python train.py --n_layer=8 --d_model=160 --n_head=5 --n_kv_head=1 --head_dim=32 --d_mlp=448 --vocab_size=1024 --activation="swiglu" --norm="rmsnorm" --norm_place="pre" --norm_eps=1e-06 --positions="rope" --rope_base=10000.0 --rope_fraction=1.0 --qk_norm=true --attn_scale=0.177 --bias="none" --tie_embeddings=true --parallel_block=false --init="uniform" --init_std_qkv=0.0549 --init_std_o=0.0 --init_std_up=0.0549 --init_std_down=0.0 --optimizer="cautious_adamw" --lr=0.00248 --beta1=0.9 --beta2=0.98 --weight_decay=0.035 --lr_head=0.00624 --grad_clip=2.0 --warmup_steps=489 --schedule="wsd" --decay_fraction=0.694 --decay_shape="linear" --final_lr_fraction=0.05 --batch_tokens=16384 --seq_len=1024 --doc_mask=false --z_loss=0.0001 --train_tokens=97460000 --steps=5949 --dataset="wikipedia_en"
Each number is 500 + 50 x the weight over its row's rms, rounded and kept within 0 to 999. Layers, rows and columns count from 0. Numbers have three digits each. The size before them is the row's rms in percent of the matrix's.

# down: layer 4 MLP down (transposed), 448x160, rms 0.0876, rows 303-316, columns 0-159
# gate: layer 4 MLP gate, 448x160, rms 0.101, rows 304-316, columns 0-159
# up: layer 4 MLP up, 448x160, rms 0.101, rows 304-316, columns 0-159
down303 101:422523535548454599537512573409462571524494532457411561481493493541570538485483492619405524535480425475467537631413485520507420460502486451504457547533488503442495549464394495393516531587602575525541522567475440527455441524484566481512409502491595567520458459601465530563471519488509549588503478466432524543563556499501458486468446514517565561475438458475434486537438501481423510498532531462456476456492532550503489425462544480485590431554471548553450560515464501537486490543373459
gate304 096:502389528548473495556600515552508427451549427535470506564561562548475486533494471515546423460504602472494558454518440550532438488495447564441530651393563543565520517512449469541529446555540540534457564509523578609477469461423461529498456431635499512486423460539469483444525430488553566525552497424494469561528624486469464455474496461456518495458438592505506533512561501521447588500456452476576489514497451518500468479547536528590516480452436458539540577526478452442530577419484519
up304 098:498512479434543518508406374486391531510476553495516530506515423467556487572428428405588503411451490493479456594468484543571474485474473440524473486554513485468447521460401514501543507483429442557505505492489488480577475412515537586540494583456531510492464552494484460490504518541409461474461521585484499571570495515483428571517591486493402524511440394437505502440509543510574405521564495502451527407545513434543356389450537522446531509548545491460581540524504506544494556584528534
down304 095:560490545422546554478485441587489494412465436478539469505550543565521501510392430487491440497496561621594485441572573514477519504539498445487416417508474533409512492465476567426507558531580472564569555500511505554441581504521603500526514537489486609522495458466472526488510533505447543435497520482529535500534492474533491468531559485407534462471534499498402469410477497519386535552536489557490466518402495492545516395546455477502473480574494501641503490505426492495479590404579385
gate305 098:540538596497513444464583572531573461449570524474434509528606530495491503538534559488479468543506549483535466559467385489482453418429541437537556468435561439538512478483467523489430526524555490550453499440487499497559564451464559461591513425500436504490525435481429603451453399554498407476543535505430488514536480480378445601510494558467447482593531456554463531504516491563432479543538557549564503462498520552515575520490446545611432439428490536452464526508559481564438464526618454
up305 097:575473445500526517559544515536482465535439437534519462588435481614585561472442442447438512561531561447499471503532448474523506455490531538578536486486498443496514493494530367553478469532545459624473446472543451463530483449509469501466442537514479539471440525525462456528435533462513503421565558509557472578593477490515458474554522532570485459531516505501504644463484508568429456577452548592426484538472475366545566513617506467455449472562572570434428515467548531527518434574403496
down305 096:451457527480461455463521444494411535512546403513441423476521510543499506548553435413572481587558483476515627552561507430435450563516495499537543427513524505550499645520478596320463504510466465481509586490529478507457505492516499533556499453567594598509392553526506445429521453577462543480492516537439443514460583526449444515454529407545554560527513576491520526505464495475566517544547501499593515424598564521424497499487497454488486465549500459506559462522447515497576454525506542
gate306 100:489471469567544493480599452497542556531459445451606456451465437461488565437449424476445569536485458525501581478533427462451469419461543519531469555403508431490580554440523433587601557531564545505486495502470473505478547444482414445422443496415443478519429552558478473566456484456503463393526431560463520490474518466518437548532446524544441539585485597493592543461511375559517533493399516584447511450517542479491565467542498540518435434523496424494600521516480570478515513526516524
up306 098:437498453516598529485487628568446511405405509522483560457579485443495564505593555465440491546513530503601564431479477489493384506525487477442543464566497464451564465488517522462415503539447382521485548562395452483544428565484511544491506513561421562483496524460552528460482530552479515521579466544541513507440492561435458511549494522566474517467546484428524534593573529525498504507462459498671440550493487490567501451485552527506552492547479557555547546526629553415467447491487469
down306 095:447525551532435463463569515453490538488569484576472510456495497450498480358504443542567548554531486417426563517549585477490560474497472502600425463477489490423491526523485429567460501545474523378596565531523423425473536576502523471475512563449483509450530563441479494446481509477439448480463535466404624520502535472524423439576519513536499588478479457462540498417522497479539460527441522453437539490447425553452570465473529438395541421423490544491545525487496464465426584493398580
gate307 108:479520555537411489491543584490445391488475383520574466578491473426503518497564445435557533461570466461481534438495576492581410534492489557570473514494517419538609460511576432501473476522501437500441529537511432537563485383448553507446536479514531557487414583465484480494521540597497495464487452418518523586523470494466430521406440566480525496431549527542461477582472536512473493471502527503383469517521486428473520528618379527409543518505405519504441473461458527463505454540460551
up307 098:503541439413500453461468543520377389419441443516563482549538531586546494511562510438493484464459572443565429523497510544526528612458485502498560538489554491568491445565611517460502480501514512463497498517497505452582419473440484488453448472507514478493479510451526424527463567560489555524442473450433444521411461429444378436510533515482573570568529447439446412420494400495494441562450542506412417584408506472525439420512535546476555489424490430523496454461538519473453499513448488
down307 103:511536507509596540473555427549569512533503555611462441443476429477451469438482487423489489516486552493474496541476597502443475378602513497466546527579533514549471501557445427546518485497592460457502446451457478480489548496523479505572495440542481483445501508469524551500498431382501387556481449589513523371531597492522592558406520488566397524491385495537495560515486543437509513503570561479513447462509479479513465493537516465494478561572574602462527621525584457502537506528535472
gate308 103:484621459505574554461468475502495538530546502516456551489487469555477474470426564428565497480549543497551588456418443512543515489475554515379483480591544471438476536539589680515510553626544467514537451492539514512523522471515599513542450514527548531394483472398489538514440473484441490463476496565546441551505504561514449490569425515579491488488522582491512493447546463508533429503453559614537413430503383491492529526524541423472504521436527470525496459484530514574513493403595518
up308 108:415512450461442518462411507424481504573596418483486481455471522520574494525479462523500421557535459412510500570503503456407513534528465545460522433487460569513503474451573426578499535466642479449504538492473473492527539474543558483432441525529471486466424584514454552482501465562502536495506497466481466478645525532475550433403408541522506548536615506523600445537540497574550504424444383505493492510582581529456562492540496503624542475453549457587537508562463511459527444462453519
down308 112:664403542413499576456565468519467498473477419535522514476488477470508446519458529594519503430514490441561485518509509537526486463558513487503523560524579512527443423549509521494414512560449441461521535523477463521497489461488379532512492430502441567535494520582470489522569469541520540436533596521389526493529475462500564515538501548542581463456577438504502494455487540551433477602490489442429575553543432556581350479584508469474401552569522608556505459455467558560533490466461502
gate309 097:465508503512492525375578466514587530529474424502477471520414605530545501526451476596466473498468588475475511496479409480424487421509465508452419580490443522495538450504545457479532516503507475495561594444434515506469460516475559553455479492549444501477504521414539525494542438497482441487551467473482427539606537564539425547385406496510463519561598432591554531583456499466417468484473509470549575511503508523378397522401468470536451510550485488538621502462550498563557474513487592
up309 099:497459548578471472526485503533518555499496556535493496460480496403482604462484503452557486527571492458453500530548499571420508562502622492542497497485520512559444496527568498490425579400457525508475434522496543574554516539467515539462523556459504573457495493601566490510539386486409463510475543512469423544531564475497546520487504461608494479517644394449504518526445464502492567605384502504629512476467525457541547411448519622581517369568549541491480502500546530516533516533492497
down309 099:438529484488470620479497498460558512580458506564429491492506470521386554511567433464516464535580631522516492488475506482597512387540543464512477379521479553570451568438470383498528401521523496551581560443539508518511480516450581486512456447615436538525434390547618553549500450553524532589486480474461517486547411493521505501417503455490486480436498456622522553527476625460472489480492497542466495460553497528507460529454558396485538544500484505574490487509516481493509541513513477
gate310 100:512430490466478494507574546486531447522517457449486539495488471540400530494560610488532477495474483583467532461577467484436458499480502454554535537469503468473531512587556523540491519571447449595476438508535427559457450402434556499521379548406539476456548528484522478501467554440426509456560501515458565538472468518555524543461539514472494391514426539529497520601427549530381550438498524560481501423516527457466533513510617508504397540443550588610490496415440580635557490481490502
up310 104:407523508482497570530554409503457576590447590474508458513467439536455479574455483514516511427598440518503412495506496505512483517533529460581476517527539537532489515435439464465454491526502601451553504469585514555438556558518444534499589551521486547550565529495405526535506478574443411507555462466454552539539519456457516639458415458524550509528536554506561519485426463494574521459535588453519455449438566595551553477480451474584556447525638421508542548464477439510469435463427538
down310 107:550517572535515499525483552538466361493556425571528563421398466484563394544524569413375521469431500506442578523571525495509521500530464491479500330521492463468459409474497517510510557545482481551472506523506478492584516561450529517512467517469475451506517631483398517392585476472499486450502439543579473469609439502438431622493502534484561418543482576451483541444541442453470501486502523512523553474526473434482472543474582498526445437499447503533490483520453496473484577509539506
gate311 098:494458535511523424603520526406520450463456519574505510498443487504547399467499546561480491504459545527442544391424403475445537406466507429489566595524524550482553450493516432480472544450542558498560523484527444518558538498500524473503472430490612484476482559545464510510495465426497509542447518474491560505454609393476510460593426471537571429540492416565537520499465483565530484494428439522418463427416580440452602412519478483536531408573514556521541425467491536480524497410580493
up311 105:493540509575530399605476482466609569545510470480481512577507513508504559522517571488609471481455455577494388551483582525477456539504478413516446575510571549508497434489497536505421488478535496471455469539568531399568484460592412533370597559526497534502522586506494451481463468535474500512579572525573534496511531465608459568459446460544503461458415469560431470551591537435501469409529597479581498449504480473568483523520469542492520481501468605556473456504471507451512532551559478
down311 108:498524414507537510488507557551535558523510530610488420434492428431531471498425538509511458525448494529444489578484515479448456513528623507474505501390424505482565387405474532486468534495599497507461526603543450476419458392595533458478481497490579483416544552479449531468528559424643470540532488465550515478530425484524549524549567546494498541484446489558598529505498498593492524524507509549524547460399532526517520438540570460412559484407509553487447485496441455520477559448529405
gate312 097:552495535540526543498501417509570430520359488523494502556452612418604395430505516519568498457484436527515502483546485453471505500527509529549472517525509524559435505577509552558500527524577452479499450529533486526582527428562516412524592555508552518482453473541586453504480489444577465502402520505531411508456629505533453440540411470536515480583475516432421555434396470523493522562423493497484499589535460458454579469514391523480455513392455502450478520497506529402493546447447508
up312 104:553487594513509582461516446543526493430579464518404568513508507519504470501552570467562462532535546395581465492478562447540443481428511499487457494439454514534470541498512415471553533541430544432481486497588550466586544582610459506585538609442473513512452529547521568485423500494500501453502533500449452560542421519480517516397616433455567439559558457535458579599543517624470501562519447558461581482453494528581467459545525460516495536421469503477449495473533503439534553532538428
down312 097:501495509482615507518541535491516386512512501484499546427412471510477576541508523459494524501514575530430484491449464564453516501453459511423580354422558481517520466539465530452448461498477523468452467505566505539506408503469514527580485486596411495479489488536514577528489547498519484611475482424547510417509466496585568486433504547541461469477524418490437586518611526449432470477537572567533528499492496479590480564548588558516497470529557417431584504599572571587628508500468507
gate313 097:500572535476587435481494537554515487508543390553591505469421512546520448624574551526475550517451485529529480478477425520489594563548492469489538442460466539453434561530495468496596444600561508532523524491466566427573439492590611517510489528568550473580448552468531390506444419374520557486527557537484428491415557463486481500491530534545457484594540563541482426479473464522473503476470556499488427406562576542509474441552520429441565524475565497521454538563512573509489521494553477
up313 100:437529477486458468505487468490519590480525566466507450515358551529511576426453489510466547459487511477496500554420465491488510463491505509462559467546577503573605441444532473452522403496524514583525401505493470500531561506473455506615471521375473318537606537418551559474445527487549417513492490523444490505566425398485467544468471457524537558621483435511447461505540586426457522550519533518519462538414470452461452511483523446434474521491524617521565489512521478493540540550487483
down313 101:511496461496444442578536534504482525457499493560390505526528530535559581515489591561590534551549450558503481576484502523536395491409576562474380523407505598452503612574502522509514520457443480479510588554527565491504495588483484512436459448463486594452601525460490482497471426567593469494428456462425461508462549501433530473519517490518516507517449434570554560447433437484543458524571417505491516445640505465524612576498501515510507505459467401510511450476467433477505455482496485
gate314 101:532475526480527545449513499420434537489523491468429538491540572539553474480446568486493420454563429383483455475495484536560554446454538488491521556416439533477480474429548649485474492540495486512420510520481535474425460416475542504494465628425563538410531436452412437409530492464447514432462522530427503462475575594446504503428571603453449566559550536542506472514446518582460485580537497540508478502465596469512536513514440487531468480436494495462364534500532530498438577483582506
up314 099:558556437483549468448526469455490454533407489424508575436473490470426428590497463546588487479614539413477511501384467574446524500531546458472585611445551519588544526482500512513498449502518561479439527517385475485452515610518411537515445537554453574496489533516446441535548495519556512572520410539506441523537500461415537401496431429534516531483457496558519482463495564508540527470547480597470512476577467457418545430601484452507530575542543562477499585450485496475485473551485571
down314 101:540532589524461538545541533523438521538452447459455541469513518445449495464442492500513520548479397569561508531510530534517480577528586426558372430597563366483498521528452570455490521490501488487405465460523491574518518500491518560446498474444437515466541561555533557458494529523458554507464443486536468453501455433512536421572509444517582481541550554453502477432512415521398603566477463527496465544535525588576536473400520560496494568476487465536442549523379461403406495444538421
gate315 098:531610505540520437444515608490415510511513430501485526494472549504523467434569508506548540504608537539377527530465509541624488533450518473583490567457553427381441449561471460463504592506479453457504537515548473489493580497451486540457527523485511478549588524497437455539518561515459563505471474484518549540467484550487415463470465520534562465541549465525452576435463519535558500464488518526437600480463448533550625615576536431568486582447592474429490430443418518534436537528464488
up315 102:545542508488499386414474578492458561466560428596457542506416505511545579532481527622450546573549571603533463444471463486491469486562499470475584494420486536508500555514408504543505551514526463545500477539453534539539581452595453437492460496423454564522468445424500564422454452543425476511486439564485515505603426475486468462556497429444584527501514550513507537559565520509547422443503481561465517460411496521407513578531543373531455567499512453502461468418534449487510443549482472
down315 099:492463445430476570453536438487462519527578573495492525501531546543437535463572520560562455548419428494514498460629552404565536505445429524599471595515517409579504484468495536573495443443423557521537558462522524448491463518496442463489480513463535569449400574521632504505485498537500505497558575522503403534557610485403462511490524528488500475500508578531531514479425462608511578501482520393496519584496450523477576499469478521420412524538442495466482579479491470474573460519542427
gate316 099:488429517507491469554517456493540497489554394520497480466545466557517480458567473486470468513476504498590513499492504521502484496567505540452441539592549439458491471526499515496490476416550452514442505566538573559560539527466396490439576514453512572468438433490506483400467507625538421495511532374413475530462516554583507453474437475464561504439654548510449602525473518537591558517472440501593532560559447495521554555479556415518540451468509489505614536452420406547443482589496552
up316 095:433474556449516464439505509605555459542543427435443493477456580531512542544473499557498526532544495495546504475490630582583463574490474488517488508462516574523412479564349479502515536489504494548514502555435581484514511445487429542430514474491540444456473502416521492501517449605538440461543489443469573517542499471440545532441512512422554408386502541475510583448487376603500447452493475502442497500484420527427424485504613509551487503468551525575529578586435464448430465507504483
down316 096:460475586575547535459493470495457526498596551576532423481519451444498434508568514473563454425515399448539416628588439509430528454468462551376392423430516442506538556493536482579492500519505438457448490416552438456479453527483472563571491441550504555510490487554543548488528560474527418546588533506464423477473522463507473458568563477463522511485631487451510479515511541535528502574421586511474508527526552510542603518427464456503537560445456457497462506468493627493521529534453515